config.toml
num_hidden_layers = 10
hidden_size = 160
num_attention_heads = 5
num_key_value_heads = 5
head_dim = 32
intermediate_size = 640
vocab_size = 2048
hidden_act = "squared_relu"
norm = "rmsnorm"
norm_place = "pre"
norm_eps = 1e-06
positions = "rope"
rope_theta = 152000.0
rope_fraction = 0.5
qk_norm = true
attn_scale = 0.324
bias = "none"
tie_word_embeddings = false
parallel_block = false
extras = ["local attention windows", "shifted keys", "gated attention", "a norm on each head", "capped logits"]
init = "uniform"
init_std_qkv = 0.0323
init_std_o = 0.0
init_std_up = 0.0323
init_std_down = 0.0
optimizer = "muon_variant"
learning_rate = 0.00265
weight_decay = 0.12
lr_head = 0.00863
max_grad_norm = 0.5
warmup_steps = 89
schedule = "wsd"
decay_fraction = 0.657
decay_shape = "linear"
final_lr_fraction = 0.0
batch_tokens = 16384
max_seq_len = 2048
doc_mask = true
train_tokens = 132500000
max_steps = 8088
dataset = "wikipedia_en"
Each number is 128 + 24 x the weight over its row's rms, rounded and kept within 0 to 255. Layers, rows and columns count from 0. The size above them is the row's rms in percent of the matrix's.

# layer 3 MLP up, 640x160, rms 0.0901, rows 266-275, columns 0-159
size [102 102 111 100 111 106 109 100  86 106]
[[127 149 130 174 167 147 137  76 123 142  75 114  87  93 113 116  94 141 112  76 108 149 144 127 148 138 111 140 124 118 140 118  86 158  99 130 155 125 157 156 114 122 113 191 120 136 139 191 145 128 103 118 130 100 128 126 157 117 119 119 149 132  98 160 113 104 165 119  89 174 119 138 159  95 138  98 120 201 136 165  90 101 154 101 168 149  93 118 120 150 171 161 132 111 110 114 161 124 141 159 104 108 149 129 126  98 121 112 153  91 151 145 149 128 117 146 130 117 111 104 107 148 134  92 150 105 119 145 149 130 171 148 120 143  94 130 144 124  96 102 111 123  98 162 131 145  95 140 137 154 120 126 129 135 114 141 127 137 133 108]
 [ 97 129 137 107 120  52 154 107 114 144 129 162 123 135 147 119  67 140  87 119 152 130 109 128 129 133  94 116 162  88  97 142 134  82 144  99 127 107 139 140 128 108 127 112 145 123 147 101 109 109 179 123 137 142 138 123  76 132 103 126 129 125  95 127 101 168 133  87  83 147 123 121 146  92 119 107  93 171 109 171 106 155 135 138 133 150 116  92  85 133 135 159 122 154 140 130 123 149 160 143 117 148 122 125 111 158 132 167 135 124  91 161 108 129 120 115  79 144 132 112 107  98 112 115 101  93 144 166 132 104 129 157 113 127 141 144 165 121 110 121 131  85 179  96 124 118 169 144 128 112 171  97 101 107 123 120  95 139 110 101]
 [ 88 138 117 122 153 119 120  79 137 160 137 141 127 132 114 113 162 158 140 139 114 145  84 115 127 160 146  73 117 142 126 190 112  92 133 159 136 157 101 139  95 138 147 164 103  81  97 157 107 159 148 109 138 135  76  99 128 116 161 108 111 151 133 119 159 131 159 106  88 143 122 139 114 160 135 122 141 142 149 114 137 107 101 134 143 103 112 163 116  98 116 109 157 122 129 140 127 135 148 128 102 131 108 125 154 118 139  94 162 163 110 154 122 135 118 140 119  97  91 126 158 102  83  87 171 126 182  99 166  78 159 101 141 124  96 105 139 166 138 131 124 136 134 102 113 101 108 135 122 101 115 121  80 127 125 138 161 109 153 166]
 [166 111 156 115 126 150 123 110 166 138 176 134 117 175 109 122 148 164 170 138 121 114 109 123 137 126 115 156 116  88 167 117 153 136 146 118 134 125  93 175 158 116 112 143 164 166 114 109 142 134 139 199 123 164 157 111 113 137 143  91 135 142 139 102 156 111 117 126 120 108 137 143 124 146  65 107 133 156  88 139 115 106 162 139 140 145 139 187 100 112 100  91 150 137 115 108 126 134 139 175 106 119 102 122 134 125 112 121 141 130 121 136  48 149 154 130  88 143 107 105 151 117 141 135 127 147 153 147 117 162 151 115 173 128 163 110 131 163 151 153 137 148 126 116 133 120  95 120 148 153 186 139 116 152 132 125  88 141 125 129]
 [121 108 106 130  97 161 121  91 174 145 156 131 162 133 164 157 126 147 131 143  93 146 127 111 138 175 100 147 102 133 133 106 121 151 105 111 125 145 142 106 113 143 117 109 120 126 126 132 118 116 159 140 164 145 123 148 122 108 183 133 117 132 112 123 120 125  79 106 102 135 141 140 109  80 124 113 131 128 131 119 100 123 121 149 110  78 119 116 117 146 161 154 130 117 142 130  97 104 117 102 106 105 131 153 138 122 119 132 142 100  90 135 105 158 146 171 147  53 190 110 172 115 135  98 180 115 202 143 119 132 148  86 107 124 128 141 145  98 173 149 121 173 145  74 100 152 140  97 144 148 112 140 119 108 117 142 121 104 153 141]
 [101 113 146 104 155 129 101 127  89 157 119 152 138 148 144  99 141 149 119 140 119 107 173 113 163 142 149 120 128 142 139 137 146 110 192 102 106 116 146 115  84 162  96 156  64 126 131 120 176 166 114 139 158 133 122 108 136 118 167 106 159 159 172 105 131  85 128 138 109 109 167 120  90 164 115 110 137 133 111  94 142 133 132 125 140 131 163 121  97 107 140 144 156 156 150 138 148 109 133 140 147 157 141 138 121 140 110 105 116 113 156 144 137 150 130 105 125 114  94 127 130 117 112 163  70  90  97 117 122  67 119 132 128 123 154 163 119 140  85 111 116 161 144 130 133 128 117 127 140  59 125 158 116 103 138 152 137 155 108  73]
 [158 106 100 123 162 105 149 109  87 136 128 129  91 140 108 110  79 133 120 130 115 134  76 124 119 115 104 143 147 142 155 142 113 169  86 171  96 106 132 121 154 147 141 122 109  74 113 159 136 130 115 125 140 105 131 143 121 145  93 167 172 122 148 126 113 131 106 161 166 155 108 102 170 152 117  82  97 120 146 155 137 151 125 143 102  95  81 153 166 116 105 153 145 130 103 122 149 122 133 103 148 176 109 140 118  96 183 116  95  86 124 139 123 131 126 175 119 110 124 143 134 103 152 161 149 138 151  99 159 121 114  95 122 152 104 151 157 127 110 123 114 109 165 138 137 167 138 107 137  93  96 123 112 161 124 105 145  90 165 137]
 [ 97 169 167 123 129 123 114  87 129  97  67 146 135 150 125 126 111 166 136 104 120 112 119 158 158 155 116 203  84 112 151 136 144 118 120 156 124 119 151 138 143 132 158 127 157 109 143 123 150 157 157 122 147 132 111 159 165 130 118 144 149 154 141 113 146 112 119 117  85 133 131 182  97 133  92 115 126 142 135 132  98 140 101  90  97 109 121 104 171 142 135 119 148 108 120 120 164  93 134 116 134 109 108 122 145 155 103 137 120 124 144 128 111  94 131 154 112 128 163  79 151  86  90 122 137 163 153 103 112 174 154 142 163  97 147 146 121 149 141 121 116  88 145 148 110 179 106 164 124  83 154 100 148 118 111 121 158 146  99 144]
 [158 148  83  93 138 123 114 149 118  83 168 124 118  99 153 250 113 139 124 109 145 119 146 130 123 120 133 121 136  90 112 130 117 126 116 108 137 109 151 156 128  90 136 168 134 119 164 141  72 127 110 147 139 109 181 127 154 140 133 130 136 119 124 142 155 135 151 138  53 106 149 140 136 181 140 125 147 110 142 145 146 124 131  96 137 129 130 107 100 122 143 114  94 179 160 112 112 134 116 122 138 137 125 118 168 109 128 164 133 122 187 123 133 164 144 136 140 108 138 119 127 121 142 158  90 109 132  90 139  98 131 154 125 188 122 150 155 130 136 148 134 116 127 110 155 126 125 120 107 140 126 161 152 113 142 146  97 156 128 128]
 [137 175 138 150 102  85 108 134 131 144 106 173 138 109 117 186 182 102 118 155 113 100 113 100 169 121  89 108 108 138 120 113 140 127 108 130 100 158 154 173 123 117 150 138 158 106 115 108 127 124 157 116 139 125 112 157 105 122 122 128 145 111 138  81 140 154 120 121 115 185 119 131 136 110 115 180 140 188 140 128 128 136 145 121 111 145  97 157 143 173 152 101 135 144 139 118 100  96 106  81 152 110 126 143 162 110 155 152 103  97 126 134 163 103 116 111 109 103 171 107 129 130 137 101 132 128  95 146 143 123 127  83 137 160  79 107  94 127 130 119 137 110 104 113  97 127 108 114  52 113 112 130 114 100 101 130 121 125 104 121]]
# layer 3 MLP down (transposed), 640x160, rms 0.093, rows 266-275, columns 0-159
size [ 91 104 102 101 108 106 103  99  88 103]
[[118 108 115  99 134 112 129 126 106 126 120 142 102 113 104 124 154 172 123 127 178 132 117 112 139 104 139 158 121 161 153 145 135 143 122  96 146 108 131 147 170 108 132 152 130  97 161  93 162 114 135 165 110 144 126 124 107 125 131 100 150 111 127 145 115 133 142 133 162 102 143 174 128 188 103 112 121 130 142 123 141 158  77 168 155 149 120 161 123 122 129 162 141 109 105 166 119 132  81 107 130 141  99 112 122 123 119 160  73 104 138  84 123 106 125 120  99 142 114 143 116 184 159 162 138 141 156 136  99 112 167 124 112 127  97 127 162  95 145 127 125 145 103 140 147 127 121  94 143 133 162 148 127 148 160 157  85 153  32 140]
 [134 110 123 122 134 127 110  98 158 137 119 109 130  96  99 132 130 156 147  89 134 109 103  76 134 148 137 135  59 120 126  78 147 133 116 150 117 133 163 192 136 148 127 132 108 192 152 116 160  94 150  87 121 138 120 117 155 115 111 131 138  87 141 153 154 114 140 141 107  85 120 117 116  98 172 161 134 136 140 155 172 110 121 105 110 121 119 164 130 113 147 156 126 122 139  92 136 105  99 129 111 143 114 141 146 134 111 179  97 126 171 147 157  94 108 141 136 137 135 162 113 149 141 105 138 105 140 130  97 123 153 115  87 172  98 139 152 119 127 108 134 182  78 130 162  75 167  84 139 133 146 110 137 130 130 126 127 117 127 128]
 [142 131  84 102 127 106 133 122 104 105 126 126 126 134 136 126 145 100 111 147 148 122 118 145 145 106 108 112 124  89 159  86 138 148 135 161 125  91 121 132 132 111 106 120 159 152 132  64 138 108 137  97 100 190 125 123 154 114 146 119 106  93 123 120 137 114 118 153 122 121 146 122 110 151 142  95 164 170 140 172  95 133  82 141 145 133 118  96 120 116  92  95 125 189 141 131 129 140 133 136 147 108 131  92 118 114 101 160 108 152 122 127 124  86 111 106 185 144  90 106 159 130 112 135 144 125  91  81 127 126 145 124 122 120 141 133  96  94 116 143 177  92 175 130 124 178 115 158 141 174 143 134 107 175 133 129  88  91  95 115]
 [141 150 109  84 109 153 114 105 118 185 184 109  58  61 101 152 195 127  83 123 188 141 116 127  88 141 160 165 126 108 135 159 154 122 126 140 107 142 103 163 144 132 166 131 121 126 103 137 140 152 120 156 119 134  89 121 156 129 145 147 138 103 129 113 109 149 148 108 125 130 174 134 102 121 129 145 138 126 119 116  92 124  75 138 157 152 140 181 121 158 140 128 144 108 116 110 127 119  78 144 119 106 102 130  95 118 142 138 131 126 114 104 121 132 134 101 120 123 124 140 127 121 139 126  77 124 147 170 161 131 106 121 106 157 124 123 126 107 120 105 165 105 103 154 142 127 108  99 115 121 105 139 127 118 144 130 145 137  66 117]
 [146 150 160 157 156 108 148 135 126 117 134 104 108 128 151 135 107 140 151 128 166 174 122 117 149 133 115 126 106 126 107 134 108 133 119 151 116 115 104  94 126  41 167 145  94  78 128 127 176 128 115 136 111 164 128 129 136 111 106 112 127 135 109 102 169  80 119 127 107 139 108 130 121 143 115 124 146 126 139 129 134 134  87 137 131 150 122 120 129  99  68 158 164 155 116 117 140 188 199 119 132 108  87 115 154 113 129  80 130 155 113 152 113 139 138  97 132 147  92  99 121 119  94  73 106 111 100 148 161 137 153 163 135 150 160 154 124 126 135 102 162 117 162 170 123 128 161 124 127 140 158 123 154 152 138 162 127 120 136 138]
 [110 122 115 121 114 110 139 157 155 115 107 165 112 134 133 115 101 121 147 148 175 166 154 106 122 116 129 214 146  77 103 155 165 162 145 112  91 108 107 138 102 137 132 151 112 146 105 128 112 138  94 125 151  97 175 123 149 111 122 130 130 149 104 129  96 109 143 145 101 147 125 126 143  83 132 151 161 140 168 162 145 117 137 144 134 140 141 136 144 160 169 106 118 140 112 146 142 136  87 125 114 136  99  78 147 129 127 164 104 141 149  95 119 128 110 133 104 121 127 170 121 150 141 157 177 134 196 158 122 146 140 127 139 130 174 128 173 116 143 156 141 153 121 142  77 104 153 156 110 152 128 121 102 117 136 177 123 139 129  95]
 [122 150 138 141 148 143  93 153 159 147  73  97 127 133  96  98 106 122 103 147 172 175 141 104 122 164  80 137 134 134 144  97 148 129 130 121 141 102 115 147  76 139 110 109 185 131 117 170 137 109 121  98 119 138 110 145 125 171 164 135 101 141  95 165 107 143 157 143 106 145 148 117 132 149 147 107 166 141 142 168 147 135 147 149 182  96 159 152 135 137  91 115 103 130 164 146 154 140 116 120 143 106 104 125 131 133 108 116 138 201 122 133 118 126 115 119 127 103 113 143 141 135 125 128 175 125 134 129 113 111 151 115  98 132 160 138 115 111 186 122  71 140 117 174  89 119 136 140 145 141 157  90 129 108 109 136 166 152 137 144]
 [121  98  81 131 130 149 123 115  88 159 145 166 131 123 130 126 173 145 162 114 181 129 143 117  95 153 138 132 111 159 126 117 150 120 117 110 127 127 123 121 125  92  97  81 176 178 135 126 143 120 125 153 129 116 146 138 143 101 143  83 115 168 136 135 118 142 158 121  83 134 161 133 101 154 162 155 131  75 119  88 131 102 137 158 132 137 146 160  90 121 131 150 140 131 158 136 137 107 109 148 142 199 143 134 115 120 186 123 118 121  87  95 124 117 175  81 137 139 150 118 139 139 144 103 144 162 131 115 114 160 106 186 131 159 142 123 140  96 143 120  95 106 110  86 110 121  90 134 102 125 134 117 147 111 138  99 150 151 140 141]
 [122 118 107  94 123 115 147 149  81 122 130 132 117 195 126 169 125 100 117 108 137 107 178 147 101 143 165 115 127 155 141 116 138 126 164 104 147 108 111 145 151 135 148 121 115 150 120 115 105  88 138 134 163 105 132 127 121 128 132 132 132  55  94 122  83 119 156 113 151 120 120 123 146 157 128 116 148  87 116 137 153 103 107  98 136 148 114 110 100 129 169 109 102 105 140 124 137 155 138 110 120 128 143 130 124  66 148 144 112 145 151 120 151 113 134 151 115 152 147 119 104 133 134  95  68 150 142  97 159 109  89 125 152 168 116 136 110  84  74 155 105 101 149 145 156 159 100 133 147 113 141 102 144 192 155  88 130 115 103 118]
 [ 73 151 138 137 119 145 160 181 109 138 130 117 116 164 123 111 125 119 146 172 153 129 107 112 153 131 120 103 134 105  92 135 145 101 116 106  90  63 110 128 147 109 102 153 140  79 118 169 124 130 170 139 133 127 110  98 110 120 102 137 132 109 148  81 166 118 129 119 171 107 131 120 141 136 115 150 132 137 139 138  94 118 136 113 125 131 119 127 113 133 135  99 164 109 156 129 118  88 155 130 114 119 104 197  74 147 137 148  77 127  98 113 143 132 136 131 149 128 116 125 142 185 153 152 100 145 147 119 151 124 120 142 151  83 158 113 134 141  94 125  72 103  98 105 122 147 168 144  76 132 135 131 142 135 119 139 135 136 176  88]]